Each number is 200 + 40 x the weight over the matrix's rms, rounded and kept within 0 to 999. Layers, rows and columns count from 0.

# up: layer 6 MLP up, 256x128, rms 0.14, rows 234-255, columns 0-127
# down: layer 6 MLP down (transposed), 256x128, rms 0.113, rows 234-255, columns 0-127
up234,200,145,177,184,185,271,206,186,119,153,108,201,192,169,125,278,188,162,166,192,221,152,199,251,222,194,205,205,146,184,244,205,246,144,117,137,248,195,199,93,197,189,178,244,251,192,247,216,200,244,260,236,143,181,190,171,209,205,179,227,181,195,233,311,230,230,209,168,167,196,131,150,217,175,215,173,265,306,181,148,266,222,176,192,205,168,250,198,141,135,209,238,197,199,209,215,135,229,180,225,165,245,166,141,229,231,284,137,248,233,252,256,257,194,237,273,135,152,182,197,241,249,183,214,190,300,215,224
down234,187,114,236,150,157,263,180,178,175,158,139,202,274,188,114,127,154,203,165,197,281,172,228,161,280,211,176,195,203,128,209,205,270,247,176,247,164,132,239,210,172,203,290,233,201,156,155,202,189,230,131,220,217,253,156,197,212,136,236,221,174,201,232,336,236,198,191,215,166,183,219,186,173,140,154,247,215,224,178,247,161,190,282,259,199,287,182,186,264,205,193,187,147,212,205,176,199,258,177,137,244,205,209,222,137,129,209,219,189,225,241,243,232,290,203,196,209,163,195,216,171,174,244,121,249,165,251,233
up235,151,168,211,210,212,237,205,231,220,249,252,258,221,211,220,143,118,205,215,128,195,236,184,204,269,203,164,176,269,123,207,214,184,198,144,247,205,196,171,226,155,263,177,169,143,222,183,227,167,173,191,293,207,161,187,206,218,301,154,152,198,224,206,133,192,267,199,134,197,232,144,200,212,176,201,189,242,172,216,240,215,223,189,122,229,215,178,188,191,175,213,253,175,149,232,181,264,164,124,178,158,169,237,214,186,243,188,232,179,204,220,196,208,212,251,168,207,224,221,172,241,242,178,228,185,222,220,218
down235,199,278,210,221,187,222,228,160,188,219,195,261,246,161,189,212,222,163,234,217,135,165,161,145,244,150,211,251,123,216,221,186,169,243,205,195,270,181,188,222,279,199,219,162,178,196,152,237,214,217,206,195,286,187,237,169,124,161,209,243,216,219,218,185,211,179,186,254,202,159,259,198,246,225,187,214,180,199,223,174,152,182,161,209,193,213,185,249,168,203,166,189,215,213,163,195,184,171,184,184,168,235,177,227,168,126,196,222,236,240,209,198,220,152,155,228,261,235,236,217,191,207,191,173,195,228,153,121
up236,177,190,224,178,217,223,210,169,201,197,191,229,196,248,191,232,125,164,192,189,141,155,240,249,234,246,196,152,220,182,211,249,206,211,171,214,190,219,213,174,167,228,161,231,222,147,234,171,225,153,220,179,171,205,219,159,228,182,217,184,177,206,223,228,163,144,200,277,231,192,133,208,170,166,259,198,191,148,291,248,195,235,223,177,162,179,153,217,302,194,217,217,241,175,149,188,234,186,220,253,196,172,192,118,180,250,142,203,215,206,191,190,251,243,129,190,162,220,252,155,213,163,218,164,271,224,216,152
down236,136,192,166,234,232,169,179,235,218,236,185,197,206,204,182,203,263,209,178,215,185,203,178,232,197,176,128,186,120,257,202,150,252,163,210,176,203,196,229,202,231,197,236,181,221,200,166,190,206,177,204,191,225,190,138,178,245,213,199,195,266,207,184,193,269,198,146,271,152,234,190,198,191,215,122,195,212,221,230,185,226,219,187,205,211,185,218,224,145,150,248,217,258,213,139,194,205,226,183,243,178,215,176,147,236,211,206,198,247,166,152,243,245,190,147,141,157,209,216,212,206,271,214,179,156,232,223,151
up237,179,282,119,204,179,170,165,200,197,204,163,206,210,185,188,205,236,222,260,146,180,216,236,219,218,215,204,229,177,203,179,219,183,195,154,190,179,257,195,171,242,96,177,218,183,238,216,268,173,159,116,144,185,216,207,250,181,220,279,156,207,218,216,155,185,279,249,180,163,166,204,191,209,232,148,277,125,171,219,259,205,238,185,245,251,175,266,302,199,175,143,247,243,189,203,190,206,239,216,196,196,193,212,235,99,157,226,218,231,247,159,233,175,212,219,234,141,143,248,219,180,196,205,241,232,126,229,173
down237,186,191,213,226,229,206,231,208,148,253,194,176,221,164,217,231,158,153,170,210,170,257,247,238,213,219,177,204,246,251,180,284,169,161,146,168,214,144,206,182,227,164,171,199,206,201,235,227,220,251,248,209,176,195,233,205,234,223,174,194,167,258,182,188,172,187,249,146,188,168,90,216,330,263,234,146,221,66,208,196,182,202,216,194,190,152,225,178,255,141,215,166,180,201,281,168,156,208,227,271,171,195,167,191,252,215,181,225,184,228,248,240,186,261,212,154,163,254,172,184,189,200,267,300,239,248,244,310
up238,211,157,260,154,212,130,159,172,132,166,250,211,147,232,216,235,140,236,211,236,192,127,220,139,153,211,257,207,226,217,136,218,149,207,215,188,204,187,244,205,152,223,233,146,236,242,231,189,184,226,271,233,232,228,233,206,320,185,222,204,172,159,237,257,178,247,206,150,194,216,230,199,198,218,256,150,123,72,217,234,229,158,293,280,233,201,160,196,216,165,181,163,157,198,171,218,190,230,213,197,211,249,150,235,182,157,175,183,257,166,199,208,161,160,202,168,213,232,214,253,247,215,205,233,204,165,192,226
down238,241,204,175,245,205,194,189,206,227,194,118,242,246,218,159,205,280,255,221,203,166,194,210,194,169,205,209,202,265,224,193,152,214,194,198,186,157,262,250,237,226,198,235,164,145,171,194,219,230,221,145,219,176,205,183,205,142,199,213,224,232,134,230,269,205,169,177,268,171,264,236,237,200,262,203,168,216,188,196,180,224,237,188,193,217,220,190,167,195,198,186,218,224,238,137,156,172,215,205,209,200,207,130,140,298,157,212,219,299,191,189,193,206,239,242,185,185,231,253,173,166,182,212,263,136,191,187,173
up239,182,250,113,138,144,214,185,128,292,85,135,211,177,192,160,184,214,199,271,148,249,149,140,278,260,198,195,210,211,203,116,221,139,226,175,196,255,200,197,176,229,185,126,181,155,209,234,131,257,173,244,127,231,260,208,183,114,214,244,150,205,204,282,204,283,204,250,227,183,146,189,243,210,215,231,156,137,143,234,263,168,200,228,182,191,193,138,204,247,207,191,174,194,223,248,247,121,258,155,239,144,144,233,211,283,206,253,256,222,126,204,171,237,231,142,206,199,163,215,149,204,221,172,202,227,192,111,273
down239,186,155,217,224,207,237,219,128,187,194,144,276,120,195,195,202,123,122,148,231,142,233,146,122,243,278,228,249,190,290,180,167,197,189,199,222,178,210,172,281,188,216,155,249,232,268,174,256,226,287,214,208,149,151,175,150,261,202,197,175,176,191,203,187,290,173,195,228,152,174,220,193,179,196,224,256,255,162,234,203,183,155,226,248,143,200,248,270,151,194,108,241,175,232,218,202,107,183,242,247,218,205,196,172,169,122,221,165,256,260,139,241,250,221,131,230,183,186,263,130,278,228,177,299,120,203,131,234
up240,185,300,180,241,186,137,248,197,251,202,227,113,164,182,122,192,205,259,233,246,223,209,216,205,215,219,237,202,189,161,240,209,172,176,272,141,239,214,187,114,186,188,174,239,220,257,217,209,149,185,237,185,211,209,164,219,248,117,234,203,159,128,294,159,181,204,167,174,164,115,212,111,219,210,190,287,203,168,202,235,221,199,142,173,232,148,180,208,157,229,167,191,211,174,211,166,217,233,181,256,237,213,216,226,210,176,175,231,201,251,174,243,266,209,193,184,141,184,230,259,225,294,282,203,201,260,195,179
down240,202,203,155,234,170,215,118,191,191,157,231,95,233,278,165,210,195,189,229,200,148,254,159,211,171,226,205,211,166,124,224,161,217,207,201,191,237,227,179,203,210,157,266,206,153,225,198,229,197,216,215,227,141,193,177,178,188,185,247,202,164,166,202,215,187,217,243,167,212,199,181,171,188,283,144,249,256,220,200,173,244,166,183,234,196,165,197,187,191,250,151,189,205,159,222,228,222,236,243,210,187,171,196,164,174,273,270,190,250,223,175,170,187,216,261,217,176,214,239,218,213,196,159,184,235,232,179,195
up241,155,186,231,173,194,177,263,138,214,157,183,223,177,208,163,158,205,145,256,220,91,212,268,115,159,190,170,172,200,148,148,203,146,159,176,189,164,159,203,158,253,176,214,215,178,248,194,209,188,176,228,172,216,135,148,223,246,188,175,230,93,126,266,218,281,176,170,198,178,224,204,230,201,231,207,252,242,249,229,270,235,263,190,224,180,214,239,209,214,227,216,248,184,194,189,310,187,228,262,179,217,266,189,264,224,155,304,177,169,146,197,237,198,188,222,161,210,229,244,229,145,292,181,248,272,285,186,186
down241,196,196,270,170,126,234,134,201,153,138,254,194,173,206,185,225,208,302,134,193,232,246,161,171,139,144,170,170,244,159,256,197,187,223,217,126,229,175,231,149,193,125,146,174,277,232,211,222,166,241,211,197,218,234,126,231,208,280,166,181,255,258,237,199,220,252,163,260,235,247,182,208,257,60,197,142,226,172,238,171,141,286,84,136,203,240,236,127,198,254,174,237,228,165,214,171,191,168,139,221,287,167,236,200,229,205,182,164,221,174,219,139,213,200,190,144,139,181,153,200,145,247,212,216,198,144,214,219
up242,150,242,254,164,172,236,250,200,211,207,257,154,186,291,150,122,182,135,267,180,164,220,129,191,199,211,212,220,190,251,151,247,227,268,182,115,237,211,203,219,207,211,212,222,121,231,208,205,214,139,140,180,241,201,250,166,213,234,188,268,135,274,176,170,289,141,283,302,190,219,277,162,154,162,233,199,238,209,202,105,223,176,176,173,197,174,181,245,283,127,252,237,147,237,195,175,120,161,239,173,208,208,278,263,139,92,169,212,201,297,164,218,215,205,246,255,233,160,218,265,196,226,167,253,227,230,228,144
down242,211,207,192,132,298,209,152,282,154,193,210,185,193,229,225,139,201,202,137,70,218,175,188,163,145,215,273,221,189,188,223,221,183,127,138,180,231,236,238,192,164,198,185,242,169,200,210,148,197,283,198,145,240,256,193,174,219,172,123,166,125,237,214,147,170,225,182,247,194,172,192,130,224,128,236,189,208,181,203,253,167,312,240,182,198,175,239,198,262,157,232,211,185,250,152,154,174,134,207,254,255,219,293,180,172,264,181,170,247,206,168,181,198,225,159,190,182,200,77,230,187,166,232,209,208,198,275,200
up243,216,219,276,159,125,233,192,222,178,181,262,171,143,167,170,293,159,149,196,252,219,172,287,187,163,230,193,138,235,170,213,124,230,219,237,243,190,134,246,135,168,199,247,243,264,149,124,178,255,188,188,245,241,173,120,185,211,146,219,243,157,192,158,240,170,214,251,182,201,154,210,118,159,198,207,278,264,256,285,168,234,188,235,178,187,133,151,215,147,207,88,225,224,226,201,185,209,198,138,207,202,226,143,222,239,114,318,178,265,176,240,159,229,231,243,218,184,232,258,217,236,272,267,166,285,171,216,188
down243,240,199,230,162,146,202,223,164,247,135,180,257,213,191,208,156,193,237,262,208,270,141,233,145,192,185,185,173,198,127,194,213,235,249,224,220,171,196,290,150,175,194,270,195,231,134,204,181,204,194,217,228,219,215,105,141,177,176,192,195,186,165,280,205,177,265,208,196,171,214,239,167,194,208,214,192,238,237,146,225,253,151,219,196,228,111,212,223,277,207,185,221,185,245,181,207,182,271,112,135,205,180,256,296,220,174,93,214,223,236,184,126,190,227,243,238,183,153,194,203,141,181,213,167,181,213,197,300
up244,126,238,239,209,191,182,179,247,95,286,169,165,163,174,218,230,176,169,186,282,247,234,176,191,193,156,215,163,189,156,200,136,227,190,166,142,208,130,251,138,178,190,163,201,231,114,276,215,239,79,193,206,140,192,145,286,230,232,178,203,166,231,265,227,179,138,203,208,199,242,276,177,215,260,176,229,141,258,198,210,245,200,249,152,187,236,163,247,191,235,183,179,275,167,237,112,246,163,203,172,175,202,208,226,195,143,172,195,215,176,255,110,232,234,225,285,230,177,194,214,262,238,254,232,207,236,186,229
down244,196,176,339,207,248,197,167,282,271,187,241,251,229,137,204,220,256,169,195,140,213,169,205,237,223,233,189,242,161,236,228,190,195,214,138,203,184,240,220,250,192,190,232,195,235,196,194,70,232,170,199,222,210,186,160,128,292,232,164,233,188,203,271,257,270,212,234,116,178,211,154,223,161,231,258,246,173,240,222,279,213,147,227,141,228,244,199,186,269,165,214,191,178,179,196,188,148,186,191,110,196,172,193,155,239,104,197,235,203,228,259,127,192,157,162,248,220,215,202,229,207,181,250,163,244,160,274,189
up245,191,170,209,263,184,189,233,244,176,212,142,203,247,222,174,142,208,266,186,201,171,244,148,131,283,227,217,180,237,283,213,206,128,245,166,169,204,202,129,155,206,138,212,212,165,299,151,195,195,189,146,322,189,188,145,198,213,225,209,239,229,198,278,115,161,171,231,196,179,144,214,199,206,213,193,205,174,217,251,282,232,209,145,208,155,149,268,187,175,198,178,283,210,223,121,213,132,215,270,249,218,187,248,221,281,216,185,168,188,198,256,197,188,145,254,186,215,285,255,187,210,247,193,202,219,212,197,278
down245,282,146,178,199,280,195,234,269,183,209,246,267,200,155,187,194,237,172,179,172,230,256,186,199,93,233,145,197,314,253,212,284,105,168,183,249,208,233,192,179,195,220,203,238,167,165,183,187,160,218,192,185,226,142,186,174,205,226,280,147,221,233,220,184,183,250,160,184,197,154,215,286,188,228,202,233,209,158,152,231,266,160,244,252,210,147,224,213,220,195,189,250,159,199,200,186,200,226,183,266,144,220,218,195,231,135,192,291,212,220,216,205,182,227,207,178,177,210,204,165,171,196,154,158,188,159,164,218
up246,130,197,218,240,201,217,235,213,234,165,275,211,150,268,200,266,210,100,139,209,135,223,233,214,205,227,314,156,165,196,135,277,267,113,176,184,127,202,238,185,227,221,226,197,180,195,158,186,267,210,217,205,139,207,216,202,149,187,212,208,219,273,211,275,212,195,218,176,194,187,209,233,178,233,273,241,238,166,227,146,165,191,190,237,155,233,194,234,204,181,126,151,133,174,238,196,179,195,230,159,211,188,194,201,161,185,179,235,219,162,222,164,165,181,230,157,195,183,202,204,247,208,131,137,214,199,261,127
down246,232,257,118,129,201,121,180,203,131,217,179,218,217,202,211,260,181,171,167,202,244,163,238,169,180,184,185,160,150,196,217,182,214,220,220,146,255,149,295,205,189,189,241,245,267,152,310,145,278,223,188,138,149,264,212,221,263,273,205,212,227,260,175,229,159,201,232,206,203,196,205,212,200,151,154,290,216,174,135,254,233,206,165,172,153,259,156,147,278,218,234,204,161,265,170,121,201,212,198,176,237,194,232,298,214,150,202,185,298,294,208,211,231,225,183,215,190,239,167,238,230,96,271,249,211,188,209,213
up247,270,183,300,232,261,142,278,283,195,253,211,234,139,204,245,143,153,227,259,184,166,149,151,176,165,221,175,230,262,196,224,152,172,150,146,203,246,184,188,236,182,167,121,268,207,222,218,162,224,215,176,260,220,183,212,205,215,179,178,251,251,228,198,209,151,219,195,178,183,188,238,252,110,118,219,214,166,196,247,245,200,166,222,147,164,187,306,200,190,126,196,203,262,162,285,207,147,165,202,93,229,212,240,136,175,148,249,279,167,126,199,195,226,156,177,214,167,185,230,317,285,161,204,241,213,221,177,202
down247,232,221,170,198,162,203,146,133,165,214,189,155,201,279,235,185,188,214,150,179,235,170,75,103,246,210,213,145,234,164,250,182,262,246,186,213,190,255,202,169,84,220,164,249,253,269,263,180,219,158,125,203,236,238,221,167,187,212,166,217,199,259,188,224,133,165,234,259,205,254,193,191,174,160,187,217,159,203,193,205,263,243,124,203,144,203,236,297,182,222,178,267,146,170,240,165,197,91,257,267,194,140,309,222,209,171,166,147,236,186,103,262,147,175,191,122,164,323,166,265,165,250,172,173,226,246,182,146
up248,182,227,146,180,138,250,238,209,140,219,139,231,209,228,210,149,195,260,220,146,195,251,191,163,211,224,117,263,204,218,225,165,178,68,164,200,198,232,226,258,268,174,165,216,182,162,206,261,189,228,238,276,143,178,198,324,196,281,176,206,179,250,206,180,212,168,230,194,227,205,202,143,262,182,239,205,261,182,231,232,255,200,190,194,116,142,216,197,193,237,202,250,242,276,142,159,227,177,199,165,208,200,153,164,184,151,186,248,167,191,237,176,166,255,259,223,173,186,168,150,163,276,213,238,258,146,176,185
down248,154,199,180,163,105,300,187,189,185,238,206,218,182,253,199,233,242,192,155,222,168,240,205,218,236,251,229,203,162,149,182,207,197,222,206,174,244,192,246,153,160,265,165,221,205,147,211,227,160,190,232,192,202,161,161,189,215,173,184,207,212,206,196,215,236,152,213,188,211,157,213,182,265,224,219,249,140,235,255,240,160,243,245,212,123,292,195,224,260,219,232,164,173,243,149,163,229,178,225,159,155,215,133,225,238,260,187,256,316,212,154,199,200,242,197,187,219,275,178,150,150,240,211,257,212,237,195,169
up249,255,195,158,192,229,201,192,250,160,166,141,208,227,206,203,144,169,156,157,162,208,196,176,216,169,177,184,251,186,253,251,241,158,186,195,287,219,235,165,188,251,233,169,199,158,193,209,163,203,251,189,95,205,300,189,245,120,204,239,233,244,168,261,229,155,147,211,219,230,257,258,213,191,145,194,253,218,162,218,206,159,203,229,149,169,152,173,232,166,268,154,165,213,184,224,251,190,178,185,216,200,257,150,247,152,219,202,244,201,231,270,202,203,139,169,256,247,150,171,245,178,259,205,198,160,161,152,155
down249,199,176,206,194,181,221,170,198,169,126,171,132,128,209,186,166,175,219,259,226,216,170,272,254,206,168,259,181,257,249,228,166,208,230,206,247,256,123,217,205,210,221,167,196,211,189,240,218,230,138,229,179,179,120,241,141,189,191,296,198,121,146,145,218,211,206,160,253,182,223,166,194,243,209,161,182,215,250,148,138,252,200,288,223,122,118,144,258,256,228,154,252,202,240,192,200,211,261,152,185,179,187,165,214,200,262,191,135,210,245,231,171,209,179,238,131,170,226,215,206,173,230,168,149,225,224,136,206
up250,200,144,170,257,272,214,143,225,249,161,197,150,229,212,207,144,229,189,213,161,184,195,195,237,230,194,201,227,233,164,204,233,235,168,163,193,196,188,133,171,116,195,114,135,133,173,211,232,212,187,214,133,179,233,255,205,108,267,221,227,226,194,234,178,169,175,238,291,234,150,177,101,216,252,212,212,205,211,201,190,231,214,136,273,214,230,231,180,222,194,190,178,214,218,202,176,209,175,250,238,252,227,148,261,261,281,181,171,176,177,251,213,217,206,163,198,210,205,225,232,206,177,195,142,222,208,139,190
down250,122,163,314,250,189,203,184,138,206,200,182,206,249,249,198,190,210,218,162,234,247,185,211,214,212,164,222,186,188,236,205,175,205,162,212,246,245,153,171,164,168,225,206,248,261,201,263,153,220,135,228,228,105,110,190,217,149,211,202,181,165,183,198,279,220,203,206,148,142,193,219,144,194,183,186,239,213,243,192,164,246,237,225,209,184,213,197,161,209,238,168,221,177,161,208,224,190,229,141,205,135,187,218,152,231,118,216,123,264,153,180,137,214,217,225,193,129,170,213,216,171,152,193,176,245,200,244,227
up251,100,182,226,202,109,149,183,219,158,280,212,211,169,191,253,205,176,277,237,128,142,168,203,206,216,194,231,214,117,160,295,189,222,249,128,194,195,156,118,157,197,242,114,207,179,206,125,199,266,211,205,212,212,190,197,175,261,181,236,160,176,213,193,247,266,205,220,219,178,267,206,178,236,199,179,155,159,245,193,178,199,275,189,193,194,234,124,220,254,204,192,233,233,199,233,211,104,140,189,163,177,118,200,222,184,240,250,160,172,220,203,259,235,240,242,234,130,207,207,182,244,221,153,192,201,196,262,231
down251,226,248,155,181,197,168,299,203,260,210,209,227,233,197,212,322,177,204,250,185,157,195,250,145,211,207,207,219,173,250,154,120,212,116,219,263,197,143,166,199,208,219,207,239,252,128,172,135,154,134,205,186,175,227,171,230,202,183,276,241,211,177,241,158,170,156,210,253,197,198,192,170,187,141,195,222,163,226,196,264,171,187,109,141,281,212,198,178,198,218,157,176,173,261,119,155,244,185,265,226,227,240,141,183,155,128,172,284,145,186,251,174,146,213,217,259,210,193,223,182,213,153,242,197,113,208,136,158
up252,248,157,141,252,238,157,233,197,179,166,160,211,232,222,207,135,227,237,250,155,197,179,166,215,254,228,243,193,234,146,208,129,191,196,179,184,180,160,159,229,153,204,166,228,141,246,230,203,238,210,227,252,93,210,187,150,234,224,253,234,174,180,273,218,200,169,199,108,252,249,196,196,182,287,252,193,208,167,149,198,263,222,191,170,164,198,279,226,285,187,150,162,232,262,221,246,190,204,191,214,228,226,263,260,215,128,131,216,202,179,184,213,213,224,176,182,186,164,151,230,196,233,243,168,264,202,275,217
down252,198,214,188,228,198,218,263,111,235,150,211,210,236,236,238,144,249,152,176,208,147,206,166,169,158,142,220,187,168,204,166,177,255,220,196,270,223,134,209,154,280,224,232,211,236,203,201,184,168,231,210,166,170,154,173,198,190,195,233,240,146,203,217,218,238,217,194,243,212,208,216,230,246,208,165,248,265,267,196,211,141,158,167,194,196,200,166,216,173,226,206,205,230,212,206,196,235,214,204,186,188,237,209,185,181,221,176,199,241,173,117,200,172,165,264,219,160,203,192,150,209,181,171,138,189,224,205,170
up253,199,139,243,180,239,198,187,222,196,257,238,158,230,223,214,182,170,163,143,209,234,292,232,223,284,198,231,254,223,287,241,197,237,178,197,157,218,257,245,208,211,142,207,257,197,226,157,170,210,215,280,192,187,190,191,210,189,212,139,219,135,234,173,176,172,186,190,151,218,238,173,156,294,203,210,251,197,211,236,245,192,179,140,154,176,177,222,162,181,231,187,126,216,233,221,218,212,186,166,193,140,214,221,181,162,275,178,233,209,237,206,134,194,186,233,270,161,171,173,175,199,170,169,266,141,206,204,238
down253,171,156,196,203,206,239,245,200,188,232,199,205,247,203,172,186,147,191,179,252,143,240,127,169,148,226,197,233,188,234,220,197,225,204,202,142,217,239,183,177,192,163,211,253,206,221,193,225,233,188,208,251,172,198,172,149,165,152,223,179,175,199,231,185,228,234,227,211,168,229,202,211,171,247,175,187,164,229,175,165,239,216,98,204,184,209,195,148,206,230,220,182,209,225,164,205,153,185,205,200,173,225,216,228,172,207,163,188,241,242,134,192,167,138,223,166,194,211,208,159,152,297,197,172,213,215,187,207
up254,194,176,174,181,173,194,192,211,224,206,216,230,260,177,242,173,169,190,194,262,197,214,170,231,229,230,242,159,228,144,239,173,199,195,201,162,145,210,138,239,167,143,118,190,158,145,280,131,185,83,248,259,175,197,191,161,187,201,161,195,150,235,180,229,168,216,242,176,238,150,176,176,214,197,273,221,306,86,221,262,234,200,197,168,253,262,280,218,187,174,181,270,179,169,136,263,173,227,126,210,307,172,199,226,217,164,130,206,174,173,151,241,265,201,197,225,228,176,138,212,143,132,222,214,200,195,190,151
down254,148,213,226,172,202,227,210,119,202,126,195,184,235,181,278,172,213,215,240,217,236,137,194,118,151,146,186,170,196,259,209,182,225,228,214,203,191,212,169,175,211,239,268,176,282,189,143,154,259,230,186,195,215,163,184,194,231,198,180,250,230,216,157,228,247,242,163,197,188,174,180,207,221,208,174,207,154,309,237,223,178,212,226,216,275,126,191,231,161,251,108,168,242,182,195,232,173,174,176,197,155,178,132,201,176,184,196,190,148,229,219,223,264,192,234,258,222,172,253,154,214,204,157,191,172,188,198,160
up255,232,222,194,146,132,125,241,250,196,285,142,201,209,230,276,205,184,200,228,199,192,239,203,217,272,243,223,188,248,184,226,202,177,198,183,177,152,166,261,203,186,178,216,151,223,226,228,147,227,185,237,240,157,176,219,124,219,165,246,214,122,197,199,239,157,166,174,123,184,177,148,134,147,231,133,207,256,202,206,229,269,171,228,238,215,232,237,158,221,200,200,159,225,207,181,249,242,203,196,183,190,175,166,131,195,160,228,231,207,199,177,179,118,207,224,165,173,148,217,189,161,180,255,224,162,288,187,191
down255,245,217,199,230,158,181,223,206,232,288,170,188,216,161,154,158,237,175,183,186,121,285,164,201,193,184,147,159,188,236,193,226,238,170,198,242,177,171,194,183,237,202,190,58,213,231,130,276,224,163,171,124,168,229,104,183,195,180,187,170,169,242,162,176,177,218,280,139,216,155,233,193,224,209,164,245,162,198,206,175,176,244,197,245,282,153,231,240,202,167,214,188,226,141,233,225,184,182,212,222,169,147,192,205,156,288,323,196,170,245,179,207,197,136,179,187,322,168,182,212,214,221,185,178,158,185,232,300